Weights of a small transformer language model.
Size: width 128, MLP 256 bilinear, vocabulary 5216.
Each number is 500 + 40 x the weight over its row's rms, rounded and kept within 0 to 999. Layers, rows and columns count from 0. Numbers have three digits each. The size before them is the row's rms in percent of the matrix's.

# layer 3 MLP down (transposed), 256x128, rms 0.0907, rows 69-105, columns 0-127
103:502469522541502504444541475512490494480567467533523473486451516448458561532471419437463505471547566514534540464443444552453520465539475478456610458551459555513517480500519492469474543519478501505513529468588444523436512513473437467493565500514475415509463498476502455532509513557585408512492495529556580526525542533491564457589480471497487453476473521449434456507503497509478511513450
101:573469499581520470533508477524535507495455522548471496492515465555569514508515541465464534472476505526528488458494501512490491474542468532507569574537489497542528542507528500478495575476453523550494461416557506493506529507515517448458552555470527507520388525489453542512465528487578447476457412500485504620513477478407488560504494460533543513536496494460551445500587463552500601512486
104:528510537547487415514529614512454501510541480509487501505496464506537542522527515513501514506440559559530562530580485498479466468500417459426511488627493497439459455469530520535435527527525534484593487585512502541466519452449506482512525525503557511492508572514448460525468488500521437569483548531531510534520613447492533556491483445518497489534503545503488539485445485463526453493481
099:473475512557636474555455508538462548492486504501520472486433476538473582525511461455524404569499484579459465477468513487517506515493470512545476521478506542565474465480520532510408469480568462481556478458463469433512575511480504527459479497492564529502446538506557526564525489496493512515530410460553468399468541494492515480534464546514463525492478500506492458507590539441533527488466
097:502525492536465514518507427492493500529437501547574552542514505555495468460481520520521491534471543479534489523538483523462533494420545501547520425440487510463599531502489494523511510425469495520525435503510443441452503444454478451492470497536435521429450427514452510519518516548504442474498420476468475483535521557582483503429538485487523575445570508527486493446494533437472450391461
102:434530467528510545452521419510561493480413547540492485522509505544511514530477483474560454522599495469562487530557513480564526496428510517496529479449497508422424541523486492442472488489556523529518506582558501430473458464526506419583485503448569437506478524514433479527556489515478576501486591471556546525474427491522452475538478467488525475555485478499505480504492491510556547494539
101:494576535481527544484459522463521510464608471522452461514557493480505543538513460473432535464444510532472486460523520467500458554476516509548439511514444490581459509573474440474494508568484436530509432468533470503525469478512583523508489505539465531392552441465455497460439585435514523502515477515420500486467481415503516530470406498531530450521482481462467539511491504542527466543512
109:417494484507518500550541493484462452512607515439478550480451454537509492482508507490487520463614441496518500511521492507522520555580492457503436524525439550512463538482439486531512486564531501461513478454536490564548521530474463504442495527524444476552399500453484456494564511525548497510452631524507485546490464470513540479519486480528455488451502480566532462434553465487519539448567
102:519443421450523497478468425468509522478570551444485529484453518499536579522566484498528499484512499507532532470508451432476514522505366543483505480484433465506457514540539455472468545461564455534535514518534500479513564534503498501457509506479530506546540512541432532585363493469464526504504549501503452543519443507506531516512490522524615486446530474495537511517544518506485539485411
101:476407526497522524598479459422468490552470519525427551434519499544495497479444482547537518459616522453496503511530576574540506478510579532518471511493594445454522548491457500467544444460455502463559482479477528480517532527486527522537491535474491489554559510521492520515469498484494514468448580499457516536476535517461530538508537433446529492473456563533499491516522553544402508463459
103:488534467483491555484461559503532539548542462482520536556458482508482559459552454534503487499543509452446535457457545583516453519556455478470477569529497496466490464430522466507506511481511558511482495485533506460494453459476412555509506433522432394497477542539503513431546522499577547454499627447447490544560450522547491530469520490450473446498488488422513529518500511483545445461497
105:498458564547526509468484413461563496456572514527469541445486515451511562457526531461467460509482517476538520543496476420491483496437531477468531547581506487543570497469459536520506482449468603522452360509514545501513527515538512542514507502547527505479503508507526511512533472504542512460544606523499493520466550462542434502576537471492484488512371509459467481514550533492458496512511
095:458452507471528554550534471533481486559382574481421437512523557538534552546508515492500501453441463458453456497532488473563523518558561441511473457556541510526442435536524502463525543507518511501511533505529528484469502528506542450500472522448496514506443550452507526485415564502509532548458425505556461442427468477525503529551492571452541500484498478561501454511493540512482494410444
095:488505512422523582567499456497510494391489527500501512488532514443454464456541527512512513490527574463495531523491546537511556515497474501488505460448508493537398464440500416484526444441461554570530511549492543485538553516513481517527571497504477515479466431516534492494504564536498501485571574592528568553478516494526483527530476490505545440506547492478484496532491393496394540482501
098:473441430455539424513529501530519474492477544516510580490507488521495537558528451508496497551530418465472478582494468531531460494502540581517500423530447467533472520492515502458499579513565503498536474539459587448471516550474535541501522463509531538418484472517503465540393439545505513513585541475510442498562529483432583523454535496472583523464518451494493490459512540487464508469507
100:487516532526451565445487454536481450490406489441524521540518560497462539583535498453507525543490502506482531492560456565511480533470476541552436488442507539503492538575552476507493514492501498551498485562501523464543519434489508548500483477448495529518445509445476378534504533450469459576516393465529474491445515491479453396530515460567523468556437515516497510523484539529552509526537
103:509497576576504405494476489537552560506580537547467557520517478507472500521524492491498539513464503537480509495444502396488463433482489510475529523534410539490584511506496537521483498533496502519532442566438505489429487554486498471495518454499538497539537592515505492475428496482508405531503430450512539479448540521502486537514492546521483532480519558528447502548427595544578508465458
099:463543549480519510524502550472416539530457565559489495549564484512524569556556451515557434555537497456507505526540605497520587499423540459482544551540542435476485502471546529509498517481460483579538529508470527572462485431492492516525455500566478528520543505537536547527453461560427562480504488460447506513469476517566461517476434475467489505511483487520552519530477545545534444499468
100:506529481556476443429518445482497556456546488534503464522415558537509524526514563430525506557510516510517481458536433465458501553564511491511499608460548464422526521491471518535483511491379469521601439447485536479458513567572565524468461462491451532523522584502492443485462456499528520502587502511528490546465447528505482460541527482473521497475541509470507472488467514464546488494510
100:506449515472462494539561511492483505483496477470459485487497544475434483536522440529422493512515522551527457581494479515593468525486450578472503491486564461581447491510494521469461407532498502591517480527462526470465481449535513473550503474523484487442492486506535438516620507521449474472425471448521478523541528447589514514412488423511487443489469512561486497427490458545508530533506
098:514564474534475480537539540486535466513590392528522491532515472515552523448490437491548550470474544541504473502550513481533487509566523542593492540445470511457489509501524491481522528481559552537568492519492463526461475477549440547486592524473520489590573528540528525549475534534506529456558544526562529480475418475495509529475439476456499493531513504584537517501446467435586530538501
102:455575512453480543544485525468460433546576523421479524480474539564484495533459567493547559539598487453520490561491519520553487513484483503489512484452427519493474446625489519511503565521461472483498509513524455481473495519492550504468468520580470497582490490571497524448489513547441476498428517490480529447497590468576515538535475521509441564507464535479549484497535508465457514538550
097:521533465520457499463473492499506536548525468449505474499479495485500446533530537515457480455597541604492529513480459543528492441514479501461518534447538613513573498516474389555482456443476468486468526504517497526472458524471413482446496557507495501494541443545479496555523498462548576490533540512488540494551572510508457486562529565484493546500499479500596468589449489519480489520581
102:483504520469472529496472448516419495489543491468512513491551469522470546509525524468513484484508517474534493504481519590529438484552480562498511432548482509515463499521516533589535527463546408553519495465501633485446545445515499383505521505477476454510514553497553497464517494499543518451533562556390522527513531569514423496468566498490501474553516509490503542505507486560511539490609
098:559473466527440507484570493510475579488453497470475480544522438494475562519476543472482458492483465520472514429574377504526403495471468515520467485533475514457474450499519527446443555546501433539443442393502613504535479479499552439523532466523581495479460533517510502506430485455436527500478418511469442460518524509504502533499518471505498467496525458504489524548500528457477517457523
106:426530439521585539485489504473488494565353477488501505503499433526455479487495491520520496499513468552523518483553509508521469522458519497557545512527444419484513548466443428492445457561414541509453518477520501529437507467481507454537532528458439488481512445508486548470492472481384536565541436450514429466490466491518486467484440540459496469479539466495477445478484459456499552445477
104:436524561458455495447538488459492473497367541497529443526451487469465549540481504558533528490523426480481539470574520547510550514571486480615443461538501456531506538484545495497501464459500512541588521482480473531533516541497418434480506571511515488496412535471524488512466561470546477504552455479532532409516469549517480473539479537502479538529533458484479497447467496521563453520500
093:525427470468452470462462450407494475446422472447525453567488518510491498526515501454464545505411466571503527550565482535494514510437545490516476508505444515505511475526463490467549506514554577516480471453501546563532559452530497472513516516430496493470481499425483503465511420493435570459507514512431495532522467399507562429517484523496493495508423544501449464482455491442445486559528
102:529470485444426489540581513519499470458576475484451424533468468529503482561450491497519529514524579524557431518480532540520551498567539463513560450578463488527535433500468437527533466508525487526582487521511513514477501478490480477507452499526520488529581482509478566454525505553485491466489625529503512527522611501482548559506482457562534474540514514501498523446496459468429480497424
097:548495473450626529547511417469462500439391505486508487505481456490497492470517468499484505518457492576446502460468493513500450442496575484438504501434475489533552551460463463480490507436431523514543494523432464515524489543500460498472389541543463525499521475511512420502501532488480502563570413538498528451557571572491547480474503475476471496476524524487452497427470478484471508455514
096:564491533541503434529497542549540530461482459545513503478500465470447560501522433448414545502437414516512504458500442519461482518457494491513496469516511478462506459552517503543518531454491504439502503495523479506503510538476478524494433489453547556453457519478409451430540516507502534463497544448560517411560536520532580469453549458520490558486585483467428498394534511541500442538531
101:524527519546482430472490490512563508530404500547502419495474402533541464473500447556552556573498492534468501512463482526470469559465491483485511482478448526556546527493557520538444500530520471470434547481497492520576473459475544476482516435557513481468513462479533469443463514498529498533504351488483523480506575501448515479500501474489513521462496492550502446436417558502506476433421
102:493529492523459449495513487558484498459400524446550468581520476542477438460497522532483513478448511521533472509511451462483470389535538459499475450565492482541527564475422385553502514507498444554556491478483507550443498491508495531534442499543563550548577513502529450499473510499510521473514369491519538519542520511540492563450520539515482543527511503491448517519436534481516546490565
096:503544448515500514509535515493466516566537521459484483435463454542515469521475471544519460492507502505484571546537472494465534512463545404503488507516548467470456442530552430489532366484514460540533502495465542468521542564502520458481486558432515486525510484441507512472485536467499481477426567532421515525495499540574527553475517464462515506519559492488555395482475560519556594536572
097:505600565470445507552493512511424501556584537477498509488486491521463502492523475549517534508469503574495530576550522438564530462492501529539486553484499536498520429462540445533561527514443549466566551502526587518485515504514439546475506477504517528472510495478557523495476603500489473484452540450480508463464513487418523541445483482482475541510415524439499547504475540554417546554554
101:485490470505493498527495477435451533519506492480494529480495495511474509480528485457489481512513506477493483580499449487449550531468587515568472534529574538430457459484487508525473515489499619475536485544495515479532531513481446467531494527483501491476439507531482485482631446446465551500493682487500441428524441508501472463482482480492472520485514476519515484528556435431553425470550
101:544528584471504499478521417512505514507350516547504463522544562471514516456490463510443462469455536411539489520562465507557466503447558479542499500526481443480434495484547473530429449516558470484494473560514506505433509480490517462503454488508563579469561568551488480471561438490506556467452460531520518473484465503535534403438518486516495555482549521493527467535510479492544478512489
# layer 3 MLP gate, 256x128, rms 0.0968, rows 70-105, columns 0-127
101:567591474527489486489509484531528482485539473506472491501485494498558476492494492497458474572517431494524495489484492488477551513532490514390564497544467550445503572502538475422527503429493491551544488506558525495518534498565543546516478553492474562537472494441476463539408491511449529470472548559499417519478502484457465574473475464565558475556458487416489419520552568511506539564450
101:476513489483560456481525583551464468404514489496514482515516487493567512501504517458519518581412568559543519534469494595567454508517547506394496527521511504432540503440520449585426423450507552534474475477556428491507506508435483538531417468458522528526508505459544476488543548516462543514458455512537500537486495484477486519518486468499496547510517530518555493433572496535536481520525
097:522419449500605463520477547526547494481589462508496503532512555392455443536527476515583571442495432538565492505469496543491533496517491497503563466516510503487568394494497441546472552440474508533465505525484537483505470510476487535485484474475530520444515530543452519450462425501540465473520552465523537546501547400459432553482522469548529479502463474489526467456455499495502475464507
095:485484544555542528557486579455462534509455502424513492524513539521548600529451460435483492502460470456528543485442558463462521485576443427484548526500457499498442503520465544421488480475470487502561505462412509552460599533527520513439540487495512435474493542422567465444434526506516539499460500481464422535513523446449529479514467513497478509520450520487486452428509507516483530534488
101:513554563477501522469505565526490505489529500468478548473436442524439503463542485512532580480479525487456483507447386517512555489515445513477502492485489501497502512510482518487519508460480514536519465408442480442449528494426499558440564502503453563489457452580488493365513477508501546514470508505549539456508558533468479477481459488545486558443481520461416502468550483494390458468538
104:536560436549560418518504530510578492510500526478519488518443516485510485459478434484515570480509427497441511472474475537445554420513448533564523461518509464492459488539531490520477471501549502474488557488442506423536505485488469485415468535534544509570495500523461479549556431489515451358506494490535490527561474481558489470411511543504471492446434535535550512478485494523438534480526
106:442542496465508472551533486488581414456475506508466522457451507519467532434552401496517490490465473502498445564418468488549515546488519531513536469533529536542502556535408477489474504526517508426440543546507475479519490478444478510448471496543524503398462523447501423504484550456541558483548410452539510406453539482486500522463496488563527553455502481497547524448504501525553482486526
101:551469557565520468553453516516537489543451446542569414543450615539531584526511516495434520537438562502549481504454506519517509469469496502461476505463523476467527506487475520552468553473495483428515492535455500507504456494501461557515492505556455470499490465508482509531479528507493507445505467423571548429498503578503494495575504502442460541518515544486492462384511454497438423542524
097:532492475557538504442569618570491541460465463488518549457489545447482436518553487459467467547482453541466493497519474508469539484481479432496500554491494450533445518457548469468429522527509578586472472525545469570476530544502493421487543508578567503471468484509463455512525453525507483529492460514505524577507506532459525481498585512512531519547539503428582544416513510486547511506498
100:483548521511557478496475442484470455529476530541478542525555461526513530526447532426529522463533528473495462523537503430459497586464566577540494500573529503484536494535439509494507561445445515586549514516534497523544473447457493480559578498488450452552480486520576496488569558552560508572502550507507519493461475446449517451544485481460498543431563550498544569535522455523498535447501
107:441519486516504482506553499433448546496547454501534543491593439539493519536483491421475489509524436535551525518497523476578507461453540520537518574531471450506498515510574457461459457438451593390576465503570513445474452460540474471543504521568451557486478514428534501513449512507498495511494564469471488544468499483507481495546532538518477480419426497513490515560446496469510543512474
096:490433493513540567478473366530529504531511490479525470478497565558509518532454539473463551536521526454484455471579455497485495448545501440600466441471485467547460525479467550510482565471554460499479519436534478508478451477486575496564573570403500510489541516491454497495475468528493553540420505489521491547489556472480451559490462520565503496448493445550487537495439511518476486518510
095:460557517466510528551521542505521519517545459512484480564470504440437465533535557514492505523565559458435511510478539581611571459513518511483485505502480515479592502436460512431607496444469518487511442498427570438554475466536521492559545489504561554556514509513506492475510435557471529500543502517494458519482519437467554512459477515460551448550513475444467526508554508495561519493487
098:447520484497499558553473458542436430521530547526461485473477562545535476541476466514552485410489531447548469490540507512437513401544486539544527456592499510495480532508483540493484508506527543447486538413502550501521520497499550551468512553546476493520499507545501534455354505507474533456566530424485534450495418486525483495525464513441494487468472530535605472514480454519497522522504
101:506452528433611478491494457478535516417573510414503582507535515477450501492448516499520504425467535500524492523440528485511517545541545419465589498472529537480510531495475514481482544465510539565504455568587565482510477578510474464545437537531503496490537546544477432510519459515547518523484558539559451551526509486533482526514525439595528531455521486457474517508565489497475487518517
103:540517528477448475498463448475502525496485476492505536494509524544452511571475533490541542491509533490491516484424501576489465563446510534450484558502444537538567518520457561488512441514485503509519385520455484530464519511443489486451506476489542586493572516500425484424422567465494513498425487520522540513536471493507539481580551484514566553431561536524420407493467541547507495522538
099:529519495491524455429497498528559488458502545503532518543479476510439549507438541552499513570525521495472541487467525442533397516574442493394538424474556540528473449534555461540426510569543456556579483512492545464491489462456515448527468444550509530473517484454480558573509485534505479552516473493516507543497530528517494523452532515415415451520453450496475541472467534522533523512478
103:409429491524520587449535569482503564454527446557516505497509429591493443493451447547455463555496487556458461513513488498579534506431489466512470546469390512507475594455546497519543469546538539503521501517514504531510514553553505453523510501515521554459436439457480494498454520472458520529452455487482462457484507477511576510442483525508474456486458560512476528494477504553529479519432
100:526544476499505466455460465474520485439511491460530516470563488481529499468577502494528543530545477459495470473529528527441488465506509506557450524518513492557527429457493458515533432483550501528532522547400466433572558461463456616508494470477476501492387511458511495477490502490542473478521469483502528543541422577531459536533561524437395484548472470537542544530511490479521584500526
097:544514505533504441556533545502503431519523474554451511456488517464516436480541467450537499481536447513509455531493431495526548553540423560493542510513504516460521501572491436495479480521534561560491441518506453500420519492499479528460430595488407537505546428507473483524503475523545600550495506482545558483572500491530558501466521527500484601474500573520529534533446520505472570484492
103:463531543452471506516473509456404477476559499502541507490526461550583493499501512504541481489547552453551528518529586500483465474535509492517482436509465509515467477539531547484513458505472467434429560505452544475467444463511524514556513545538538526542477567538466610441479525524472538508493544491481525543461539511601515546522528499469583539548415530490513415544541466506450472557556
098:463466422500494528526566511432369419485535519445542444482561500483480536544503460523521486488513478491543479566456482526475509466520479428565482578513532504451490465483489547487500521521495583570574471551538556529633536497536457508553505513520445483518496481520523460525469500499518459494599483484520479550459484503528548553482527517480484471451442513555468502486525475502497473516430
103:568489501443487481463428498486476499512541478457527537492548515495485564532489495518539430451474463503610472514535502509506493451570457519529539503479526530519539528474517511478494537506442527439451504454477493583527524596457528488466518555465514537475457480553511539421460471511425472515473589459525461517469565446523454576551483552545507509580431454530455549492517461415497480470517
096:500458482478558452457481472481486421502521524404496498536515532547493513481538525544512469524542460458484435554480512487528488399541473434553552502506489507500574442465488518543596539501597513482462463529492497476483500524509510516560554500502476563464549536543523469483532535527511513428570511539490532521445381491510511480567540551525534497533446508526539478503564459587485523567516
104:519475523505478482543477466527498466490524524556484400494482501525440513489497530402449550432466455429471511571444492555546480499448507496548536518518501518486491522551550576479525523410496560524444525450459505479561477510454480504509472489552472497507549505494527498504503496415455545507478507521581542574549545504476485520491512504408512506475471606514571463511604490498517535539566
108:494529563496478526536538479494520440518510494511430493498536460541488477476549385498502498498549484532488544500389490421571514463534503462498597467472494488432408551529455515396478463399458534500438558489482471490498475482505510471488507541488514516523480523468421544552471449522493530548507496497527540535508464489469488510516508527530504547483578475554495525463414539517487522582551
091:563408521479528502520539497502452454483501507481505496542518511517495543550538531508524419496454452534558461515483501555465422510504499448549577458539502504439439528462494454526457427511533460474495436480584456514482452547565455460515523563437502467528463501532550447473460556520474521486456450463453513525453601543478492500504499533514469515430567559515474562540436452536548525485512
103:495441462436553485509494547423476447477509534466550406515528522486514479498537496481499489510509485564561557517514530505523490625426537533437509459444550514482440500559528522543554521478482521537563507457513518482549511444514475507521489478522482538531505557464452461446431495498530450522529497493546492489534500436554489568489598505483486525552443493535551533459497527537516430468613
097:489491502459590515493512518476481447553501556477510547501488460518564591522509445442425524530480469471481520499458429481523474490525515465469528491444435487480483492465508471508537493491466457529429535507443509551531496542427567516408418502510493453457565530455528489475451457440531513476491479564515550475534558557457462513487507502518542531459544523487514594477450449511473522378538
094:474510467440500477497507474467484482505536551438488485555505496510495455485515522435533431457530484488505514532456640428597562460575498483457482446438544525472487534545513549477463494474485518527554533532520499471527451485502506488541525489522480472502523461482553575600473487488507455431532538515414477573521558466476472525551449522509533382522446492513519484557471502477482527474469
099:510494515501475495494494512449407455495501480486516529479519560441547543485519519495522533497553414471568511417516527498468487464529522498566485524470525540488469415427526497562515460560493539558539454467549537541564516507465487459458469576517452435567574428563554472467490464434511513550536505488434564504525511432470535525533447494548526518481475564462513478578527471493495527510557
102:583476471425538483512493478527511531473513544429537506534527457489574490512493496490537427462461506516490507481496521530518465550494510491563535478479493535507518504551557518474487443547534537464419496472501471443499550477413477592492471446544493594443555483455557451484458493551492452508515533431539546440479529521531459537546542540502472513487455537504535398423441520482578444499478
101:484493495473560517557571521465468460532541540490551455508514570487576577479535532519433476567536541563493420567480517515534462506515513538515479535513503534547461490466485438494484490495491415483501391431536500442543506441489498495540524514566472522477563564563561504555483456521491502443455471474454485528493553432537403476470459519515507574545501509476524501495546492565513485520485
097:591513493592464435471501464475515541448514522511466551523512487470487465537513453482456447537495457575473559449465496482485431485514481546530491424558459548426497504455519475536481542493478473490557543426477524522499437492488496489475500584546470478479539444455542530467507513487438544414476526519468546524467463535499491546538513494469448553541596526549493461493480511532506427594444
099:517475550504523475456530584547559515517480475461475521491475575529502532532485484551497554492426462484500499486500454454462467534517553447479517546414540516488536534506475524460478511534467532487495552477498526536451472437418533539448474464461499551512477426446546466434471543471480531459534474477471524528485555504530466528551499614578466444487441510455527403409477449527525444509496
098:474465440522512465486496554483514508480528531463515578478466498500530479540526493484537629495499507581465515496483571529445442507522456509477543447494560517543502568505454506466503532538503533483503458489534485451537533496602505501525502490446464417512438482469421584549415600535504486488478518518487476559458533490477441564536516476516530466549493457496578528519485573463487563513471
# layer 3 MLP up, 256x128, rms 0.0966, rows 70-105, columns 0-127
100:494471498509522430557474467535539513521478458445515518511470457483517510590482519434469469485475562558515458472465580456517441544562539487474542462445486472505507480456561615458452536512503506458465484503573518481456477417454475482468473445491455460447540532541461502521587490492550480479487504525512556488431576438439556470561517485558498444535478539463514488523541494529531436532503
101:519519568502465476472494596523583537550475506480441550478511467495486531483490497506507514458504553538441552569534535553470497537461537419450556536534445572485494442497427469505545440528556498496562471561561426484503494473482548467453528519523585482494503496563487512523545528471526491481487482466426491459521451458574507552520473419517540508510481469486561483531452505535454483430437
100:480489533509600450507464510491489465460544444512559544426584502529580544463495441490480459513521470553454475516519466474537544460518512503492459537506534475530441506498544506492560445472455483535511472467476467501516562516495489428584501527494531559561513569413575487582509459434542532513551504518518504510494442562527549548500509585481579514507497458537509458484407508521477516516494
096:516472385447482514470535448430474400512434528518426496500467517415601465495506515579454448500524514523460498474545481441474519498451478498536460431437502429486492492472520590574477543564477498505527556460530449549528481494482456505516456541566519557491550513509462473554502498481464493499469512454491503482451532517521476495470511514445500563479510429499481535551528508483570546475525
100:469525495494538488547558541513514522467498462492466451555499541543560601474513477482433534546487585520564530531527473480544455532548483483492514434552489510408489512517445457560516502464471523514532478602500587500538571536524495509521577557494483507497505539468459442460492506540521565547483559524461497508464520432520488417562543490535472494512550484487484563455538444522550438547492
103:500454511500506479468506514466548527427427428510450472559490445485554598500501425459461494448529524482485544478505500506586485501503497490519487504463522513504430575536507535511516378530528476510510484491479518507500512446508465502507557489577512493411477479457522483437446465485526494500524469498490489485514474477458422518516471497489437438533527472602495574446422385549529527500502
105:466496434486469508562565466488460444441570510494475549472520480517487523502580516530481611536464469496473502473506466528510499534580513545490455467495486567523497513392435422569523460537522479418519547525509544518512535512442481487414463570512460506489455507392524495512525497485501491554516492534541515501479451440576537479483460479525497484477559508547578482496549510441488541483513
103:533490503523565488520494465556592462463496526473532452547466469497571621519453457522501516490511531491479496437472430539537478488513413497528476469525485505508462537506513399484480567516483421489514534441490465530588520473495444493506429495581505532549459442434536467566472470520473438491571469465497526513527465471495531567522465492486569437454489518497471548508434514481461500503460
100:506526438544500525433491504543431487490546521522544557468548552414493475597523490424459490450512487498501537504488505479553517382510479442513479496450522540514453489523474477497495514506508494539515495447533532561581539531518463361550540567515489491494446504485502517553496459572513446561518536529440488596455518474487496470496459512479542489522546512436500531505524504452510564503556
102:514506539512521472493522467517533501497454522484495440522545523531509453482404509429557524475480526564480477508536496436421489510508525538560460485495398443515608519495478560536519521445553411446551487488437461608471568490504520464528521553493493520443489476550534484526461500547450456503538495495482468513481532439460513502526528490502541541479494421595525484539459491488437562493473
106:492493439511521429553509478444491511456452471474533527572507478521525480536468551508455485556507485525423497515498483431558482439521465479522491455454488547487557530478491494393555503510465445355551523519515538467485470515538536505482469457592574545487480504452480532476486453447474498462444484468476540615533475467493506498486511572500451472528482444495565470570497527463493516498518
096:549512456486585498480471500504568582441509462470559556478482527421492421447496477486501499457508574501536528511523497509491509545494468444520552493430494509502530594498493566444560501514539518507455490518496529496480441510545527511478437493584510487573428517476469538428455512540513501431522528496532547409473479448456511524438571517505494461508518494511524531497487556392511477516570
097:516487481518451494477558492460498471482472434499538501552499544511488511507508474566532546502501530490477516502485526593513543501511498528535579615540430510510537500546487567422453489452457516467427437504494569508503508482505542523503492515437502430530501535432516479490523542487487606470579474474500502498479497532464542489457567465535552552542536426495559472572527555489595431491492
099:535513502478438467552544528497592598517445521504498498496477458521507537460518533494523613561517521545526509452435511540441571465507493542476448474446580455475487534516470517580472493509467509515539514507471451488476496499443428481516402489557539487481491505500460560519580463467481501506432441466480548456540497514558490519517501463562443450480440578515523482531562511511489521500557
100:460487509536447533430529538545479473565496560619540556517533490452448491489542492434474514485485489527523527528493416473509486450483475534556481486563529485467512511533496536429470454484403479565523503466525481494457499508435543480470483546476519511523388491479591462509526495507498518557562456499455476478542468557450523572503450532509517514539542518532492478598486499452558462480445
102:452564467478549450498462424519570487499503457446472537536556547450492455486540486577400463474506501543502515521508565482458473470565505468436564468525561540494518515434477510548503462453510424534564506512493482428559498490529528555503456457517558516431484522512537503471478520516457448469515493518503462440425512496489442473525507489553458547605517454505573456479495503450537510543530
102:548454513509541465550522470531522525501500543530543488438419483559464537496495507455524489483464471528514417448535549515539455479443507507451521526535466545446528500466548450422417578506545469534434459459461558522499492498480495427489462514540524555500503473539554501569506530523451527519473519516528509529502496466420540454420468469559457437512523564517404568516512536489510423467537
104:474549498526511542473497537443570570491504517571470423530487473521554484487511549534500416421485448459522451489504515490474532480523564497507542498511521451514451566533490497460521554505499599524486576551494498613488527471500524499504561551495522546438513557496499499478518401439516495492501515505538475506561546447478462426604493541518479487512533456518453522432459495493534533454552
098:528493520516495509479550538498448516474574517491567423501485506506535453541546488524504484441472512503476532563537527500470498453482495575588561546493422511532505538470509515525515528516501553527442437609492555470541511533501529520499568415456470561560474573499522433482459510592503524521504496495510472526503552477499515437495525509500595538549466563510468541432568486549530536534549
099:446586523525526530499547499442501503475501494501501565501577454472482560450478567509427523520485465577515449547450557443465542519502470459512470523421471460544485538525486494546487463560562490456502518524451486526421459561451470524502477559491459434527552466492459443538476471488501590537496492507515513496447497561515490487564554480494465536491582513567501455485457414535503559522550
103:492414481527535523529568524469474537464529440529490472523478443501531406483512557469470467463510487445520503571529466504546500527461517511471531557478420524493500554553505526591543545510556524536489552497472530504464559528461591534525473556473536542473438445490520453424498478512501535528497457484531435538469480513532537539537562484498525512410516446591456564492465443529501467556523
095:434526468481516594565539539485570457487487465539482427508569509409481498540516478478481461538530545492527485444521540527469515576476499516524513447582446495462471476509526523452424490472497498529492539573512472494514508454497530533571511413397534428423501482491475474491494472489564489453533518467532507506499559470523495497472478526578514452387550527533516494524534505501550491441525
100:468500529555465467475511498479460576551487423531459477477510535481556513520517549459548533508449497516607438456505479536465495506500461533496506544493525449544457497530516489548442464505515451410470523515488475521538498497540455479531537602446460477492540511499471589496463537514484539560543522523488485463468499487516450589444517467487481493570491472409465533477528522422566466388471
099:494538531526499531546481479507524571567479490526517436512452494509462591515462561482475507498537462505450481455524442538431536528511469478423444495439496590565505531496509510452483485472469531554521461508487508534497548475466461460428469540550486440449615475534505527569558471483521510457564496569502477459445480432504527524524501406420500554529536483494474493483491550523554515477555
102:412547502496534586520442483453437474497530447471541551501507441465477458534499457516518455499531439463476511499506412543432521518460516484518474483521452486515510530514484497501514455495447597510434476442557558563467517508501457441512492492432485433456522524492504568492508473548456519522563496522483445517434510469522511510446514537494447542527449536485546402576545538517475445424538
106:505535464518513541505510457459438442492504520498513493539443475495453533484510476521529543511469527472591470557561458563480480486508491479489491503504584499496507519496507455552497468493601517538522429492510517558475464504575555478497464419446536467480526403499430480480469546470475453443522456554491464453503495481462486396547526509474519414490549493507549426462512430521409526436525
092:467476506477500488493448547552430497527471535495489562435415524489468586561408456455496527518494451570488492496485505487518486540505540466601491483404496458494501419522562507531502495473451433513448525484530518555482464507501554478533565578557501544528548539534515551546504482500521501532547537476473581538501472491482469457549517517445501545542544489524430476544484508528397485506512
102:484391564468482534452516532544513523445525512441539458491503537505463462508472486403494449410578439527496549555507458508484540563507597457473494523550499488481498496504516513564563528463516566511508468563571536519455521516547524531566448513511513501541539594491539460426537460536539487501547569526530459506538534577500507520513506451462490529494538493529527496501497520546461461445476
095:550482518526491481450464477540436504481462561438533440474413509519498473459385439473466451476432526523428531478487539478555433520510512497536471472525477489512514484441518508536456500461431485523544497532526498509564498519532448513456486550537575536587487478531503482431531520467563455499490458518500454537567520479544454558568514475485511565501494463566456459549489480426476520581515
096:486495494602462530499490440485508551553500528467533490445554545453473563540455519518481495506510543456498552529557520483486471482554506510612508505558457569463475542488447479515582530505507546537553443476453554445538559565491482518515512513465469550580550495496479522506509482585526503582423493524445502498510504509538580483482486560418501513468558474539469547462565452491485524485505
102:487458477487563532572474560563523521497573499573491470495476441565383524505533482480511475422547514512488464544474517536547487470537456469477492454470496537536503511466494462432526519466465561486467536559490509505503515552527523470478542483391486510530498523510465502526573429585443503435435585481517474494501456459563427499451444526440516558560522507479511499465466531522517476519520
104:495424492571445486539519546533527493527439446497500532547445497591460458473487482578509468430541522456465499500519548412456519515532538501505545605499554488522532534467464433565560527533534498586547527420502480541498537547475473545451453424473539499509562490513497448526558490516529529482513491466513515468563513494508558545479523462548501526532488465515519536526499540515457512586553
098:512469447437489475554504502424536470493463494520569469529505511448569472509521530499453546500464542520505531457535517431497483531514550531518517585537465514489505538486522464478507543555518519553526465503522502385557526521474516490521477526515539469546489489548546530512493469535577582474580515434530440504396559447554466544511551491604483471534562465484524532485562534513473473464439
096:483452524496433460463495508550584446503510447514530553477517484516447471513527451488414523520515468516438506475580526576469512507489506553477504496538481506487429523437498464525519494529440510438534547520512564485488566516493532487556479465539527441443511541442574466496504530449462500484449524557507460441425467553503503494509528597484470546556503518488459540463487513580452573400500
101:458493522442502493478542542510575485473538504582414451477497487535454619514531509539443531543498512514534490534458447463499477540488533466570507515451581523548435457531505557527489470549457529490474480550506524467469524479424481452546602525497436499506479504440510478512503454454431495509541516501454521483444466492528466492520519532541418538421556469505469474421558459513524482487541
100:529562469451506551494497471386442500466527474556463490489562548474597454510480471526497465470517519432538523447524488557493534484468446547534467552519520509496455537491490462477496464427499532508476450499469590497514590547515498409449471496522470530580421479587498492444461444548522533533502545527467492474526477487561488474438436437517490485464470518455430472479500528522501513498469